{"vocab_size": 8192, "activation": "swiglu", "norm_place": "pre", "optimizer": "adamw", "lr_head": 0.0105, "grad_clip": 1.0, "warmup_steps": 285, "decay_fraction": 0.456, "decay_shape": "sqrt", "final_lr_fraction": 0.1, "doc_mask": true}
Each number is 500 + 50 x the weight over its row's rms, rounded and kept within 0 to 999. Layers, rows and columns count from 0. Numbers have three digits each. The size before them is the row's rms in percent of the matrix's.

# layer 3 MLP gate, 192x64, rms 0.185, rows 30-101, columns 0-63
113:535448478471520411564481503498489548432409480447574499477508540500468458538467522472500447466398484511475421449542533535483447572532482508454587552492438512524557603497509457462626463492583388
097:533538384519454512493567471526496585518600471492509484553515518399525415454474578500538470562506504472438437561492565477471461489606585467507446422460569486503565384501500566530498495463522489
094:494499478500431543450591590515533590470518427455609444538497442483458478549454521460483555497502538415529550490517481464498531614428494505570477515481503450614533547470493458497498457446629460
102:526465487485413594504553515461466468507418536426512561510529429474568528413543482518433459410480521554529428482411486480460512486534481615409472492452464427481517582413468531493566467536550533
099:483435504493521573479512520542529519483439441443474476530409446556536477381445515473460510575543440476583470398479412495509517454443488557533436560549509575541581544480611521461459459485524559
093:533482565570535457529587417457591422519558583515495469440465473528484431494486433479459536501462539511494536550466392513459492592473587454504603474585534481407553526480467512480512448494500423
097:486463453478529503523389531377491535484438488441538507449466490612473494409487528476559466516405396517524537479546576504476495554493486485476460462503424627458477521473488469518576428523585513
104:467469522492468440479524452570469495508438541449448510531468452664479487499474472384434543441550430531540460593521423516515480509516510469587501474513534592563603541528498464507498455481592508
100:580543532520527478399502570595541625527511583584498550492479477480565481456479422498482540516504487585546481498499532541523450560509434538463552499580416479570592536470457508500527491484548400
095:450492493434547607559453551540470574506404546566490528534484512482366467525452471429528538507556512522586478499444554445501433422490507511592544564499530439493526496547536554544482471588453440
099:462473519422470572484465493429569447543538558548491547465623540483487485504565485497417499475564510556515554550449492472517437434518465624485476496644563488478497462430502415487532458554510537
106:469385525472554566545455474524501481493513492510468577519508509442476505506485571419543513427441544384507415501467472534488521392528517488535455505599613587468545473499583495495593550477504459
114:580420530465545501525512543424450494469418531411485510509513583572507493473569600513526558498461494520541504579516491482441571528418501479502458518498388403546381485415536470492527508542558502
098:459516523464442625483521541407583516554503494493447549484585515429523481548537531469484521510524410537456528468460561541522414567617394505511499465495428490519401491488522442573465554480534476
101:456485463462452477545565557582481541571413494466615526535481555431533474491619487439418514581545448538481515469510463561420523491541465498526444500422577477509509558529501455509555515394540541
113:482522510569395573508586531556559509544497510456525481540439450597481458467487593416539496453505428537461383451515541593438440482508446549442502510477492447459549522473407467562496527454537502
093:491456449402398424448494545529542494525438444520535562489456506464530518469541502510568526516469436413518544550516528432489549527384463557458372498454504462539490559437441563449452428515555517
104:501416526518426559445447507559552545478453485375517520535523384539448494476503495400572511461481412557422534583540527509502569525522507483447511454512564480541470505563541484528468549506565392
109:459530522402430542545548515619599465531485508535495466530529595522591463481528519473431539486546410531538454450521456513488425423435378525506498579464513588529492468528523483454497510485456443
089:536431472394447540478503462478439587531503565580481460571477526549631519471564492509538565564552486577475550517508583440515569471479434534524470523520464514474556568568505521535456594536540455
097:542497489546359504544459474584555494550595406426590537483593462517590478524490475539473473389491489528394543488467499533455483481478502466477472487519523452510493421553518496419538514461472567
122:506581494551579506467551525446542500517491458486474484521567434534517524521457497363550504537566355541465505412554414460430564493592518460577447536542491523543538530545500513537541490456531441
091:469505511496497496556402514444531403513479487491565509485512553488567493493550402490449475386507460556531474515460530514478512594588402559454476489471491422441550452383513428508585481419509495
104:519512497516538514549473550392563542538561530535544522535537498577448517457578378510551563480486519403571503506488510523449518523457509513425495559400536556489475498550519449560565415452530381
099:545475471521497494437606542419585438488499527596439505538454503521452475479544494504563388561431464544493527419586417516497511468502508490545452391565570524479491523471516470597521495519575549
112:453560559432574459481475447492474507515523537495458514490444564554523431511503516414485433515594437559512427437380535542492419431542491603517448539548491482500590522474576412482480468531538522
092:493510583403527532544545504476499485515494497444440471457456496487459533559524566492464550518493428449544469531492395428474476521458566454591450443585501505521547628469484449537513563525634441
096:380444479423443454478502468569448507561458463471488507502479476556560544471476515465426530447524496602372552506547462509463449531544426573481474481611520486525528556586432437482520505453512552
100:507463441431465508371487521536476425508373507493544518521581496515430540426569593473484456551501478547546552557578578534499501565466488533424464520483482513479459553556465583452493451482572549
098:483389509421478569504403589523468456481460451440487433526525493512576479493501591453360502523549397557517495510444551569521578557463505519501477501470434475548465483479528462521526537509550415
112:493380456464488510476575519499507461521399547494390520570563456488502506427562487486474527500511419529413463453385442521502476562554582567441438522504579422501476482462472509536516547448551493
084:567507461460542508502427503571607484438590612508521564569466453557579464484454522513390537427520440472457535434428477464586523546530492533599522493451506476418508542504507523491451486518457492
110:481524497514465506486541499511488409496507464472512527418513581467552501456548415502459495501517538526451550494515530567452523553555418540517423491609606449578541479372504401501550429565558544
103:497451551454547469466419478444452456403453495507455591450451473501476480410472475488523625543438402480492399450480483530549472513591511468480598527487534469478559456553529459422547522499494563
112:505458452556529512490386543538495451496582480434510499537525524492455562465392434525469451581548536518464492480494510604511472535593579530541539573541547358531510462600462451518509489534516500
105:574497388458495444500494501443449384445352525421509474519513460497473592440522520443474497576506422481481483529459475499387547425465499463550490502451505471464480546427511532471589505526510517
097:480462504565461525501547517458552463499495468507546582528558602532587494433454526508524475554519456401443406442528483410509465529520404481521452528454527421436440575550560433523479425431462469
098:449472511494428518559433438459526578497545535498511482472448526547424443435473467441479514517533552440539519506490488528525506488531382493487447576613519510639661511489539504458461506523511542
097:442593518562452506549524540472483541516454466545458504553439375532515518478468466494451537507524510446433467514492521482509463443587499460523407504458629497541509428401548595419554516581496523
096:533486473539525418412491514423447515440605474516468535593530527484528483526470559453500488589401493468415537470513549404438513431487551499544441527503508489476460387514500471541483504575568404
101:493538417402521565508609563545497473501437552451507539466521591441447493480451535460541503496581440411485475473480406585501451503522507513531450475514508494470446483436410430513505476600595498
102:468463543478430560479577465438482404474558536544418498488539554515520511516524528451538569590487491491492454589498525487468554439452510434479484528542465503605430411455421372424495491535524548
103:451516491454322537542489455362528459369484462505445484515499527442488483488482494432548454487497454482597477455483521556530475511455478575560526532518490538528573495556581423486473520478467515
098:511487440407472460494577436545577481550498402492514574445418526493479581525521583386579453446534508515500502543447464535477545462463537521543540531501421492573521469495590556397502547491477534
104:479488445413433489490451414504484520538527469478545599509500572504538576614514562502463467508559583512459504518467505562510499492475465487460474486583427481633546392478560518527519503477615473
108:484502569485499553423516452423585536445455455437489503536475486474540520442535557502440580462470512529467455591524559520530506497541552515492378461628589554559506585432531444508563478501548525
094:400519582450521579494433469470493549516495578501471566485564469452592522533580476506511615499486459534477502425531502621542431519601503536509489439526488535507598516543528522479523438535582518
099:541388543544474588563561472483550438553512517573490478446578516442500582510515469507506489564493403439506516524462433554424502542465483464491589553488428541470423514547470404521507480463523394
102:477531469404498446503457377457515495553536498455433466480622510415471519511579480457594487500539472512421446459524450408494557434495562483501547527550506553498560492432604544504518470456466448
086:618453478466486562546456481502590543508435592511596607462509453498545469454556540520431467496569524453456448570463501480511563481495452469556554507469461555527431516557478495394487528407457488
102:477462441529485480480455516421510442546483515515485549462594552529426443451506482454556459527454419545522378452510516459489485519526528543493490401416499410481422495518443382594471497473541419
093:589409533504563519518547476495461515460559511547408558584451487473551591511457456509486449563496586563572538451469562443527464509472608487465561500483484436516499501472510498405603517449550446
103:558453434529426535366568437488423478501563482454512438469607493502441469474469556467522475639500504592544519502518504454507478462506545568503509521497596512515476476481497556393562452473508470
096:404421477457503527516562488528439415518496513502512559441521487476545423602472484488454541535478504514530402517522448545490568460434448575507453609536572488445540505549531438404482433512536594
091:558488422541520442481470489402487496513433524620616525508417521544421481483465514422504468515545509472579513465478493609517550563610523570548486543475496435480525485506552512438483550424520461
104:460532460421461484540449480459526543484421428448486516569611538504502477486473482512491543475549479576511472477483565477443479467562581528488507460610576582489532515472651620480510538542497526
114:582469496553539564555558571494534409480479454504511561503560483457457498458540458479458425513477498508449512478362508502490487561547492554506450642472554471430516534492498492484638533483511407
106:481592440623451530508524582495461476513518478468422488452585487462541474552496514478555449531485450546473599505478570479495480439509460444472544460523584542454592590467601406495560476503515532
103:441538409520465580464543501523626467523498510472413554558505546442465485382470465459510381552528525534424481564495571546565477512506485491540388465521482530441409491468432520521495492490513501
092:397529583499522500458572472456459461482521544421445530517588485455508551578551496535377534476441363546457496538474450429489540534559597456543541506511500505437521548441451462499474509506512441
098:377508541476421491537515486389440430484508489536470482606443501508473484499564539457624461461571479474612375493527522509532473535489432476461594504519541551457516533494549519514464496450517512
106:529496415506485462521531521496519523455549540501477538517507511417462496424514472368454491509547476435423494533480466423525482444550412554451427597386489536448490489483508370587489472447458514
083:497588467465517464516536495435444465453513512536447533410459474454546560501429433479574571511524567505526541565472436469491455416542494515516595525427559464476497537495506590597458407422573465
097:538531539544465472506499511386550460544520520535535478478512540528579410477482376556491521598471529466537597506417527421506474470515541478339535465515545591508478529521496413508520466517500475
100:544479606605479458511502547510462542575491537447433495541583546492486535545522489554558450451403428443430519458429530457517465485591470560466579475575570436458562464509510553481497575528477508
096:524440530528503467468546486412507535518455570471530455519404493501503568552441495444460534350473440508506563575477523499461539543562395507480541442526521433444492490502479619559468516433575455
097:558443430391451526593547537492446471510508531531544459517502461464532530489589452508574551522465567561470487539491552536432546535544571537493504512417452420513465508479458547461550519374584420
090:447548504489494535387508506485499551437476502497618473487614559562464439524534508454552444453414452566520476487527522420504501616536551542532472526488418445576483527575522444511523417548478520
090:468416480407469458466564593483473422566458479422464553485462507511494555462538419532567500527535495542560514512540482411515565610554461558466532533513607563555511528481509409553498481451519447
094:486523476538475612490525564445526492504443514547496426518466568418526594363562465526596498488509443540384558453538597477497569426528538583475489491487572486483484485491479512488486465462514446
105:442522442496532562553562422431497460489533548471481486471504476496499482531476468494497531510526497536491421483557453508375459491562485576485465534498487427393402387414462442488522607415523557
106:426411456503546473537539481562553512599466494441559561622432498520405552575445491499528493507505490528489491512440395437444460438540534520469527510504487504538566477511481553541561585494544396
# layer 3 MLP up, 192x64, rms 0.166, rows 30-100, columns 0-63
103:440481523520467592512512584499480503532470477503504531587628526479601515526573375523585545570438486502509514503474442519520482521619497527486620502505487496438486493492576477599506528507515540
101:449615456478517434520383505473507491515546497523487554528554459555481339585420479500489518462542513468507506435464505522594507521491464489443626506517535495526504542615477468482478466557544476
102:476533524501405481439589485440560491572620413530539524570472478503439519472471582431449556442522514482467535549530443440542461622501515480523465422485488423540488513523570519451518408524473507
094:606459552469466551450479458437460520522510466433578547460511486457513525511459472569466444471517570453551451539431503448576571546485444571407469468434496434516452551387437515456442506568495557
099:526446499449518499553552550467439483523603444564580504432522463389443532455462482540513422433423546436474473438501470562466448509491498524445530455458546501521512504453436591424520454559614499
098:445434487522538492496465414537464445445467477477453575504507423515564523467594456534540511507511479474486452480464591443492360474523439407526456562411492478504415361494509505508540476490441496
095:454523525514472547542523638485563513528565524594378513543560562484592521472502500471473512480534506508488540516553516566474422386587521476495382511545538468485473495511585445510528483495529422
096:497556507502535558518593532460498472546412498513591570505492519504628516482602552500519609498404419522493438362490515515487573495504553492469555572496451541478536509496534452525466487465449466
106:414455490516514586526494529434484506567493546507505500471423500523505615402521562412440536459460552522588485481527438508554589473494522485593558507493468522506507593478616415475494424515529483
102:448453487429456521449510574542494508486474404552459429593464560429398480529477586493583453533443477488506467526611483558507520567483472456561493474557525515531485599472525500423490591494561470
101:484410569542453548504544533547572547441430439604499491458509504582464519424548612435457562538481553461469504475472398475493543478534467426486513473507509459558425476514576474406491519569510465
096:539455542506429419532461563401423448533526472502504543534508470505583463437454479577498580420411539529490461465454482465502634512492525437526505447432401471476451485477509408502567507487479547
101:522451614510496508510503575563431548485478452506438559488503544556465570474541450546457365518373509572494454450551611527514467436473529489424512428514467496466445480478539520407508487486491468
089:517416588434486586460531502563417478477523548528491575389390524431524479516488548460461426473473502518484553517471509562451468420466424490500543527484541430553471499446456419584455559452531491
106:473494385541525458534532532546470622527491483522544525508461487571404479538475418482470438459439606484566509467534492569521546415531523489459577464486517441504461588599555431520509509449491439
113:460499513423503460528523576506419476425523489474452500438550600496587489542571499485472412519444455511388566459455470480497568442453495506520604450544533522511484482478583500473547544473530635
096:476540499468543425493493496576470517450464529590418588456526522481440559420461472554517368422482507536493474480525562575586481396562530509493556446489470547409566528525518464487486486424472530
097:421411620465494539462526476515598452487446594515444515471526540428503524440502613456491550537473489480583451491529505437530465502425520509517452448539432475550571567468554473560451452426533513
107:391510523482500539565472445453481511551518427533406550529513437400445581520629515507505502390478480528451478516519508524425417526542497493518529536590554483429500458564444495547571481438485503
090:453452499536525503453434534503406490526483610567557514505510516557628512471542541574466454536479486496473495512493545541479615474549507511411479451462467475483543410493442375493482457411438541
107:460525487481521434558466473524609454529525535471562537413470515488419478556488451515376498491526590519386553525471500471455449493550451515524414559557451501554381444506571488432540494478482489
102:569491369526466491576434554474470424542475450527461614539541495466400609543459439494540483497436466562479539446536518502455543501450498564516506539418542516462531449489474508525406477497515585
092:509524514555446509498452440524568517503525446411484512488539515463511554467534518509407426481471455576499475583509506537472646477484560491471445537436403551524625540477570457555475509553504403
105:424455504512507544552583413470488445454541495513516575519530447566567526531581487480401422494466471488446598540479502520460447553484542517421554512498587513473457505459567514598459556382509500
104:589536510475455569557521565506554495483444561481518546491601578475562490585544515498463552577531509483493570482494472483420404500519429457480513453494475513438532487460454552432534466429546649
101:511447441437466495480563519607570444512538418491535513501502513518407545510468485543562500542479475634505548535573425559535441500516507518590525541464557549480483533507522489553513588476406390
095:447527426436485520489457431517446455518483547438529585506574425636450434619556593553464534529428507457447477454497443473504515517530502530514499462457472418475460542596474485471450478467504449
108:549444451409521478502517486494514551466539468499422540432550552623521439517485468476539507428512567429538513417548501502525500492584442491520495509502497493466525625560441429606419526536490407
100:556506486469503478497528569538434504469558598451517411422518549464466605532551522420518565429429542526463523597503578495464517536498479455482595438492554469412478529457462546526569542474513418
091:545483483580532533435478566485446470517496585525462463467519499505471564422346528540479503541511535461542471550436476442516510426556527511542484459516507518417500567544487480621376406461501490
106:460599604502460557571470461431516514497543504503572497518485554535517555480452555487538418506447489496526550545557529543421480460478444481604535554470413547513553476522531442466631396539487509
092:603397467418512475583449497404553475430585464431500498502506539419524459499647515478429530455539446566504479518417544471522535490491519509568527531415502510485477519501508474574546443530496487
096:497504475430427538496488597483580501520493574492469583549434578496512508588620449502545379548491451532462540530560460506500426500444544508483416585466447485495422531545526438521480482464547520
103:477550503581488495459545460484489521367502497532476454513479398501479449429535466435501601508425476445524501490438431415583405508501490515497494543454623484501462578592513466534489492497421522
102:505488403596458475526480562522452418390485490468500498611509452542499467446502535543475485533514509618469490570489555470488414497508508481456501446543570396476526471605555512559529528529536416
109:456476618446432523542503481510519523503544485523534545423490524463518422473609450472560515427411480567502485471540501505457444469586520614475533507494462453508452405554448417531481515396542461
101:503432555481545529527452457523433496492503497432431540444525496486547612500619592454562532438479503462588482537423528512403538541554620441484470467449527468488519502412529580458496520512480514
106:490513502549464514592547476519534523482477564475467526483554394595524522490505498534518398548491523563454510584528451474450511558560500529540412567535455510545603575483368468574494543573520536
095:529470410517561505551422526466503546538597534471466566594501457502533561514472523509510436584536503630480480426544567502507575508472538500434494562545490588492498577519631561474485462505502494
102:512475578522549508562470454493589522507480563514516390481505505555563511442483448491513462467556494518525495420421530471532457514491412510511521596498549575533547514563493563405552337469448490
099:490526496501458535488530522411509456484499521520538469398564440378390486512479445542482528569441397495473424411515525540498477447517599419436505504449567437509467482531469512467445574486541559
086:456496368447502516537451522550506492516489457554447519485596563560548518454458493547454493495462544524442457524677457465473507502455575499481446411572457467430462468466466509572510522571495539
108:559444467487528503520553515462477515489510602596515458482453443443473489491523523520495508499472520523556543638483471589496570464477550490549574461444503492501629508499470656543533592509518541
110:416535476547583406432484485468584501581543537460480590482473410541479559518550550443539422557434449492495537509465474516472502463542468420514521468464495530386466515483578444557472428487501582
106:517498594468500551508525512470465589470547492533488520504513490478559517502465447525507346379536470492473605401499594551565424470540495551497556516480443523476474517496503476449449448622529512
096:492485476412510527427465591594554496509490517444598471474462499465475464419485520421575468383453509528515479545547532447483573500470481500540458438423484479563511541398430448555533538517594515
101:537525464441515532417542631475492509466495575471447525489516464534516574500592568446510532542529488478458527551486515493492495446547526484604495449397432507409450550412413562479475480429457561
088:537499513433462488443521532446441517519478467492481468550397502470510480523529680431494517531599439425462579525557377451460459529436487505511497577481485515528439591542470559497501518501479499
099:478452528524531485463497435568540483524520469513521489505519436509551425482473481463462557573485514512436459413505463440506434446463458612464435491580646424567608496447460541485521560541432519
094:546494528570577417540528559513563538453569564450529471481569492507528467443515440480554560533525461456489509505442508607478571541457430390367505449482543525416490577532462451489535498517485552
098:416490549511426558494499505458451458567529542509542392520479558503475382470422530533409519550498418509476476573502544504486468570500551414542452545520486500615476502600536503528508402465534502
092:471544512499455492455516430475454511606432457471558487417522525505472431496541572457549618368534385430473537544490464593467586537567478508501518461469458495507468452497422487513487510556476483
101:508484516528526443398502467540472562451579528513505525453501516519581575508443507482544427596483544573517477422502522479505469523568503426472531571463602402431581556499498495465604477520485407
094:428434496529503505577551572485429436568509473558556536476578492401460446506458395507507618519460470514560471515499469539469566520464491540445484536493572432477566573454520415427515481532449551
098:529508431546574461520493570462522608470507487572603520454473581502568496454482520394547493458542504559540569447478492548531575434516452487523497591540531513475527415459538477475499613555469431
100:447509560533570467467540434366511560451582461453453486446542480480463490483491510520575511488499593489464591513514537555532471528591437529513449461568486481447542472653444495546459508553465472
113:428563529653526609522490520441554531432508509401500575506535520513465592538470483496493491536581471494519505528533581471507485563542392481548415517593547475472479532532505514556501572466526507
099:626554511538490528612492492592499507516498600537519509492526477509546480582483395492490438481546487371389575489508486479504485454512525475504544484481525524489559501549516550573533443422429570
096:512488543556459513423531591551512544469508499477595416569559454516598507628484469546616463464472534600407470469545521551471486512542465558496497566482547514473445565543478560501529458513491489
092:481526460505501500505478552430513619413519521594447586478510483501478510501624519515649488521595538483521565477496564561518381463529478511551533491460517551479561427519516569541491489511496527
099:543583590483463527529458523520563483530412550477537510499448622532496451492564531527497503550539443462493527573455540541478585594536533487549517533432543480586366536501547437507480526576459458
103:495525531552508516436493496489450512639480544473496428473517434498506530523526494559500570494483441496515446342462482523504567495534637432517472456458514376480458476395493563510530538475514501
095:471483567589517547461626507461473401412561510517517493457550515540516472461432513478539528439532550402553516521424620503471534481536461524472618476449603453502459539485539539511479470513470505
096:616454442497522482524520582424468547436494508447404536460492464499447500410500502515546480515401526500508477638417490550477480484505449492500501615437507447523418493550513439563474467463429496
103:648503508542587433435541458573405521526550515511435459508491473555451488524501538538597433491513460541541444518525443521546526515496552551422573533583614493555517471517441503459523534533549490
093:493531479481448529475412424530440566443454472496493506496534569540592449374515518450509552494596497471584452482562546545526422459488478450438484471494473435564520377538472458527456538567456460
102:508480533532474457482472437448483472474522469426435474442516493501481350454473537453576428471484499492525552484467503471433600486420545558462504570577444572553462600567518413566507463532548492
100:514403462509487537553448448525524505477588598524527532493467470430462468410454451573455372529540533532467525478532539556512441397496467463517487483516610519539573435509466451497458431485560434
100:440425482539470504463439492475565528502523462533555483499636577564535493569571427443449575484513487418513400537517499519473570473441522575467484461507425429464577599492479507490500557443531523
102:497519544477493469533501472475536402497537460465528541499569455465539445444502475557519459538401549468491476513530535621518514482582411509397499486540613505404535520535560451502525471395567579
099:524521559479484338378490557511519573486447429453505452564580496475420512540543496494538498498514526522482555560392507555579482519477438551577522505554496508547584511469490481548501514512491402
# layer 3 MLP down (transposed), 192x64, rms 0.161, rows 30-100, columns 0-63
104:462570401516535391492507621561476576576455486457502429435501490461453483527544567462467539455520514500482485451596499503580471530468444571456460525518473425488510493450508475473466392524575569
105:545524467405521544572415524497490501484483577529437415537433512485520531519537446505495595485444508483603411494539464460456537464452531462534512407444454590453493456466504539511571531635535489
095:540512528495493553471435468525522537505465476562483463501445493576471493426491453645385461526509546504494526510490566643507542430482477421507532530458522529556467518546495566522348462527474480
099:605501535555566425530400472518492593507582438562502461470507565485456486567412536478476514452547542480483602490397525488594454563475474418562490481492442456501489457569469498500449519478467454
100:437534441607436509451492425551533462506410503471484526490522499580557477505548431392447599485490525565477499488423411427520529508572508489520505528570531492478547603457590514506545496480425484
104:456449476531532464526579454472542432472437537538526503435419440594560509407508518524553535565577568455391464556515487496540477574452519441553502504531481516446522522482413453429401446497553481
097:575502516468442489434527493496500456493505565501457436450569507549467464451631481502469558527433512507475452523493542480467595456542645531550460438475415415478502371499521446450479475482516464
098:476418448540419563490523576461472566418454531509412513513450406578509533532511503430459493531538450431535541508548536546529568436454487563445475528416376456558496558505468586486530521481487495
103:498504426457542492497586571488431486432559524537492491490593534580547483538473571590532406475502488383490483531479469590490461444460553459500504508399480447512448526578477626504508527519456518
105:511558495500498498440522362436527434517567519445504439500528479452638437496515432535460572445519517511538440440515456524461581469600524546412535493527446448460536481501539465491459534427573533
099:545602442494528532634531497546556479460601509436451399534464433419481518475434510536485500466486493418594466451554481525452485491548455527477462467501532546473528533549530525402536438456579525
100:455451522465439458441528593399520497470467449559416497510552490415619500478445588407532498476491484434508442497480430575460503525410447472444503527571554527526431466454542453503500510544462547
101:466539494541479507448503507410532503447508352525483516515470479479515440503499532342445429442607485529488419536532518474527479521488417425556434419485481503514463540476476555526453522494397537
093:423501516490505435496517527544579554478516457459367548558565518544584483535565482454650467481585455486509541572464438523501504477379509526546528544509484553464547512499482477522471516455436578
108:487478484503584544453506386468438572476601523498464511478481487525445514509477545508482526461424467466514500441566482411528454579519529585549505516503525412420486446520492543528440459661520430
101:533504384502475510587563566538413422491481483503552557402504506580501480471460513525628498454485503544463529532492535483442521492457483481482514542458496449503588527421507567492660516547502534
102:519563603558544479469584478517431531516579454390491495447518593551453438499462539387470592517556555584499490453578464479410467567552520503527470484486530453506483514562519553446502534479518492
103:524491474423541499610522433444551485467570541580433451527554475509511459452503518590533503476516559546520507506355548521535421495454501556438554550571459462460492491526541528451459430509609551
108:575460453477443525430521510561513489518437547440576437467529522589548435458470433425447532513499450477545465504575466545555593460487432527472549547409471462548494578529545486488409532572417479
093:522536545497521500531499392520543549458519435550580573456478456492389495483513400461502586515501505451512527475464436451468412528550485493502503455531514488497522535458545602467536517683510456
102:537430436500561473427516479468491477496443579510421551509506470514485538527520490490532501495496485451547490575447453536512463576454504449496511519446419449591538538456579562482315441412561512
100:408495486484402412505454510463442547504500509482461471532492461417493566503576472481448569460509505471543500575523494430497464558550614413478492489565450517583474521436465508562632582495481526
090:554465440502512552448474466447503575459446474421428519500475556561450398551448459486449479508484541450541478645577496480488486467545484462459469540448371569537560538539447544540566536493488465
103:445509520473517469490458607475489514486417573451568510478441468571545528423515383536420491468454558402512483513520460498504520574516428464441528549455487552550453511565469395567458441427483466
108:429484504477433491504540521413465595473488477482575526518507536594429492542590553536585527483458496455477471487518419501626533427397576542506500557493504385443467518547490474502512544510534440
097:520485521537593453559482575429541461492425542472554467523450528477571467528553529425495489429538424468503519501451588420423471531472510483479589477548477529471430511544361458496568421436526494
096:524569543492381409514507421474472552535520485518554503506575510505479418572432504568536411416478434496502484492506554499443527557520502451469547516492570520538426443559456571463461493550505634
106:593518564544581441525420475483512430537536518551541453445472486464470470449558526472541467504528523493556473477441521441591617464395543499549457487497463483442515383447532571457469474574432507
099:505496569536460520403415473427547485466498418488512556523487509516424455515446564533467453537577496454500507447582454496441413558514509492525408472536514569552487580488431465433405558426572509
095:558465510483534507479475514467523542512537604552426440485441535469464516398459487476600510403545527551480527509437436429498552435465500616503545549560527466385475417466562479526543465475463545
100:523393530431445548513516576475472459531459639491479477569477473523635517442565463510489510510448437587542448471429439505504469471484530532499533530487495487482438527526534438513530514432637523
096:528450436513599500487505475566535596473511500478523523461499503529540537444429527531563555465472531467496503466480527438725486534482496558591530488523541441471474437518517494489557550545411502
098:544520493532429502525500490465480486477477403441440462517503463563518468454564580554519528580484451492542421540368507496485526446420566446519521595459546448461498518562431601408551490479526444
098:510526595470524543570480459469495484438470527469496435475502538550515539531539434696499475496415504530430501503515500533512508449518623444468591455522499486599528576509436474515470503472554542
102:536442493571554456486400485547481411546454517520581495487510494450482522487469506487467544541400496470520439505454525516659483450559529506532534554539484406511524474569454454522347501539496464
108:453558519551488535521562526432487492485431536464420551493506431501464502466554492502486504503439549650511506508567537458469412531474499457481462443445475580503515546456546520529620562388536403
097:490624498464468558457479505536490505496565504503537553494587543471560432538491465460518472502516479527473467505510496447441494483487444477462449570506457509384473596442542423492653558415403502
103:526477484494501419432442501400481599498532499476484510519474569503482436549452535420464650448506499398543419476505431549587451436503463409476496472453560462520461515477514493420519546471470480
091:467551571505473382546481496418511544559483450449496575473542417473457588618469513517547570530495501548583471527545483569474507466534498483446524513468506457543526487445569527384590460537553539
099:496458478473477402503537464504445384638498460521483381508509546518504531462526536491472540508497495565526534506461538502631562453447510487508623574514485439453511450555476520408456496489553488
105:480444519464532465534557437525508572479491481435388494568492543469511543443466542397571526517554610458511489547488560469463535576447419558562475476477440535598469510503453456499413501396493503
081:514468501446522551611427481523525502440499544446567600493456453477506504435472473453483443621513474493485449478344459459474553434474466550552556433471447529417536486528521503505528552426506454
106:431554517436442547458415593468516443446517459450461500545582473532547541471440443466534429463461480512478528482478517414442473577518477445539525502522472574474456522529505398499571421404394508
108:595532451407409591466494513585428554417420499447567506485572539535498479454427453511542588441559560415491529473460474454492538577458496574557487536531481469527557502511523570469490502528514489
109:544570417506567532469501480518542457429457401540485467513508575540419410456517567508450592582490525459486440512510515433536520523579505562540501454481506551392537531535627550501459477499514553
097:483479547485476473594516498499527489467481492486430484502456424444575462537514439672475457516542465437454484498405456556470419554539484550447547572488471520484446517606543496428407502529488451
105:509519549502502500614454535495478476495468460555538428556447447505530398445452441651534438467416504495544521524481449425419481428522542460482506619563540494528540519574512484550467490534532483
086:496463581426472473492440456502450461433458470402542513556503490497482509547564503461517463461499539596498497455539552363427458526559597460444581581549523454483505537397565564518494535526509505
103:510552433520544441531513528491503558438467590448469513359471468562442456497554501413587492518557483480515483516418573518528527459543588477455501503496435454560506441453393598512504506570498531
094:559510506519511577493513329503469517591419541527589515492425477546525508561473514495470514516468581496475476550481488455644537488519495562511539428534573533553531511556533507469564510394496505
098:589438414494450491477482458552532484517468559489530439575482549510439555482504527513471522439443552529498422517461449462541519512466560667549554561504496450475597464510456564555381472517500502
095:488481526503491517468539491454417443538462413512499540540469531479526460475515627326500452417472492420451513526437380453405520531535505544562516554476456497577450498474496528512531501500498437
106:557482469540539393481483437546503507567429508495526413440572557524469445511494527544503486586490552597487457428441550386522538492485483583560573491487567544449502519539423553500402525467510467
091:452499580524498470465443496488491508476502473498536472453470529577524535552482499523485448413528527479449528429508452417616529444480469521535511446500530431539551529523458550560298431421542499
093:470479481467466498456510472541531574461585511516503461428477540428579463490424507475540520490515551413495469520431493518575430541493475454554516477595579584489482545462365584522446451600514450
102:485461486509458505477468531508470427457499549464577559401483530477442484512447531379546484499468513549371462481577628453546537464458475524540512515418532475506384470518456547558485489491484407
110:461513495576535488488469578448425522484554432507498471429565537525523541568468442564544402466515518429573560556453508514508559595561520506527500549572520463437562482532425521423469583423432526
104:472404591559484443492423548430510463486541422430505506515539533526583533519436435487495468486572569412512494504509545483410477527513532443476558545490564426560499446560605444508565504576515539
096:511488521559446530585538385417573471528486475545496581507489496408472603497539472561426506524568551518500570493428510524511503578453509455495527563538524505586484600502514504459398468524535423
089:522486553476543556502485379474499522584393506465517491511467439494494533502485535456505529487479579562467478565539438469498447509530601561483577550464532456526431531566564444452487628383518487
099:468416444575556492475501461472511422482565482565470512588439466541508479415444530522459521488490488500465470460513544422562452452528537452462527491613558632446545518479563551556575500543587518
094:464517420453501508525556454493568480488517508486498475409488545393486536439509532507436439502432497499472585566451520507419467477550407507511497597449387556457461523521522418523585401496465442
094:464585452488498505582465526571474503504490514520556417482526535459557497559521475618578379470519469519398461561422557577506512506480424472471531445529478573500554527571419528564453516542529482
098:620530437513470490540498580538521489511398530466519459496451513514479447459451479610472505503450561538517501538556488524646421434487528407485483459568587535537505538587428490474464479495494554
097:523522559572396507572434440498492466455515502560522452417478482475505487480447488589402492494561408509467474471502484470488435470587521412468527422512514500505545438471440531480332541518506512
095:525504582503413567486552587552474463491502459426393464477547461485522572489616436572638502546548578524479521514491467461535565559511564511460469517497556508471514501544522549419553527474463470
102:469538536410477469514454448491493405510442516404432479538455447526561488481552502501513464460500482582503517542424540493445669441504583509546529510527419515523507562458555458512598529447539552
098:511573436468549479525488534488429452458513476489415541530544524512560537458496559421493497576444408465477489503483522467458535463554587580525641562504450449383497559442434504466553552537474496
095:471559471370452468503566553499534497489374439568509510550502503466551565481578437506438506494479419557500510484494518516468528423453462446574513535450520497514407463538551505459648492458540492
100:485526448474426631502484433510528494526521487606567439513475499416368503470515512489532570579454513522414527505461514481509604522463514560511519485534627513481498569469529520494411460518454478
092:552483539500477515619549547465538510509457463499501438526492504491508530518488493594414495476427503527540497426480454514337472510484547572472467451498512512459489550495475513554694537521516559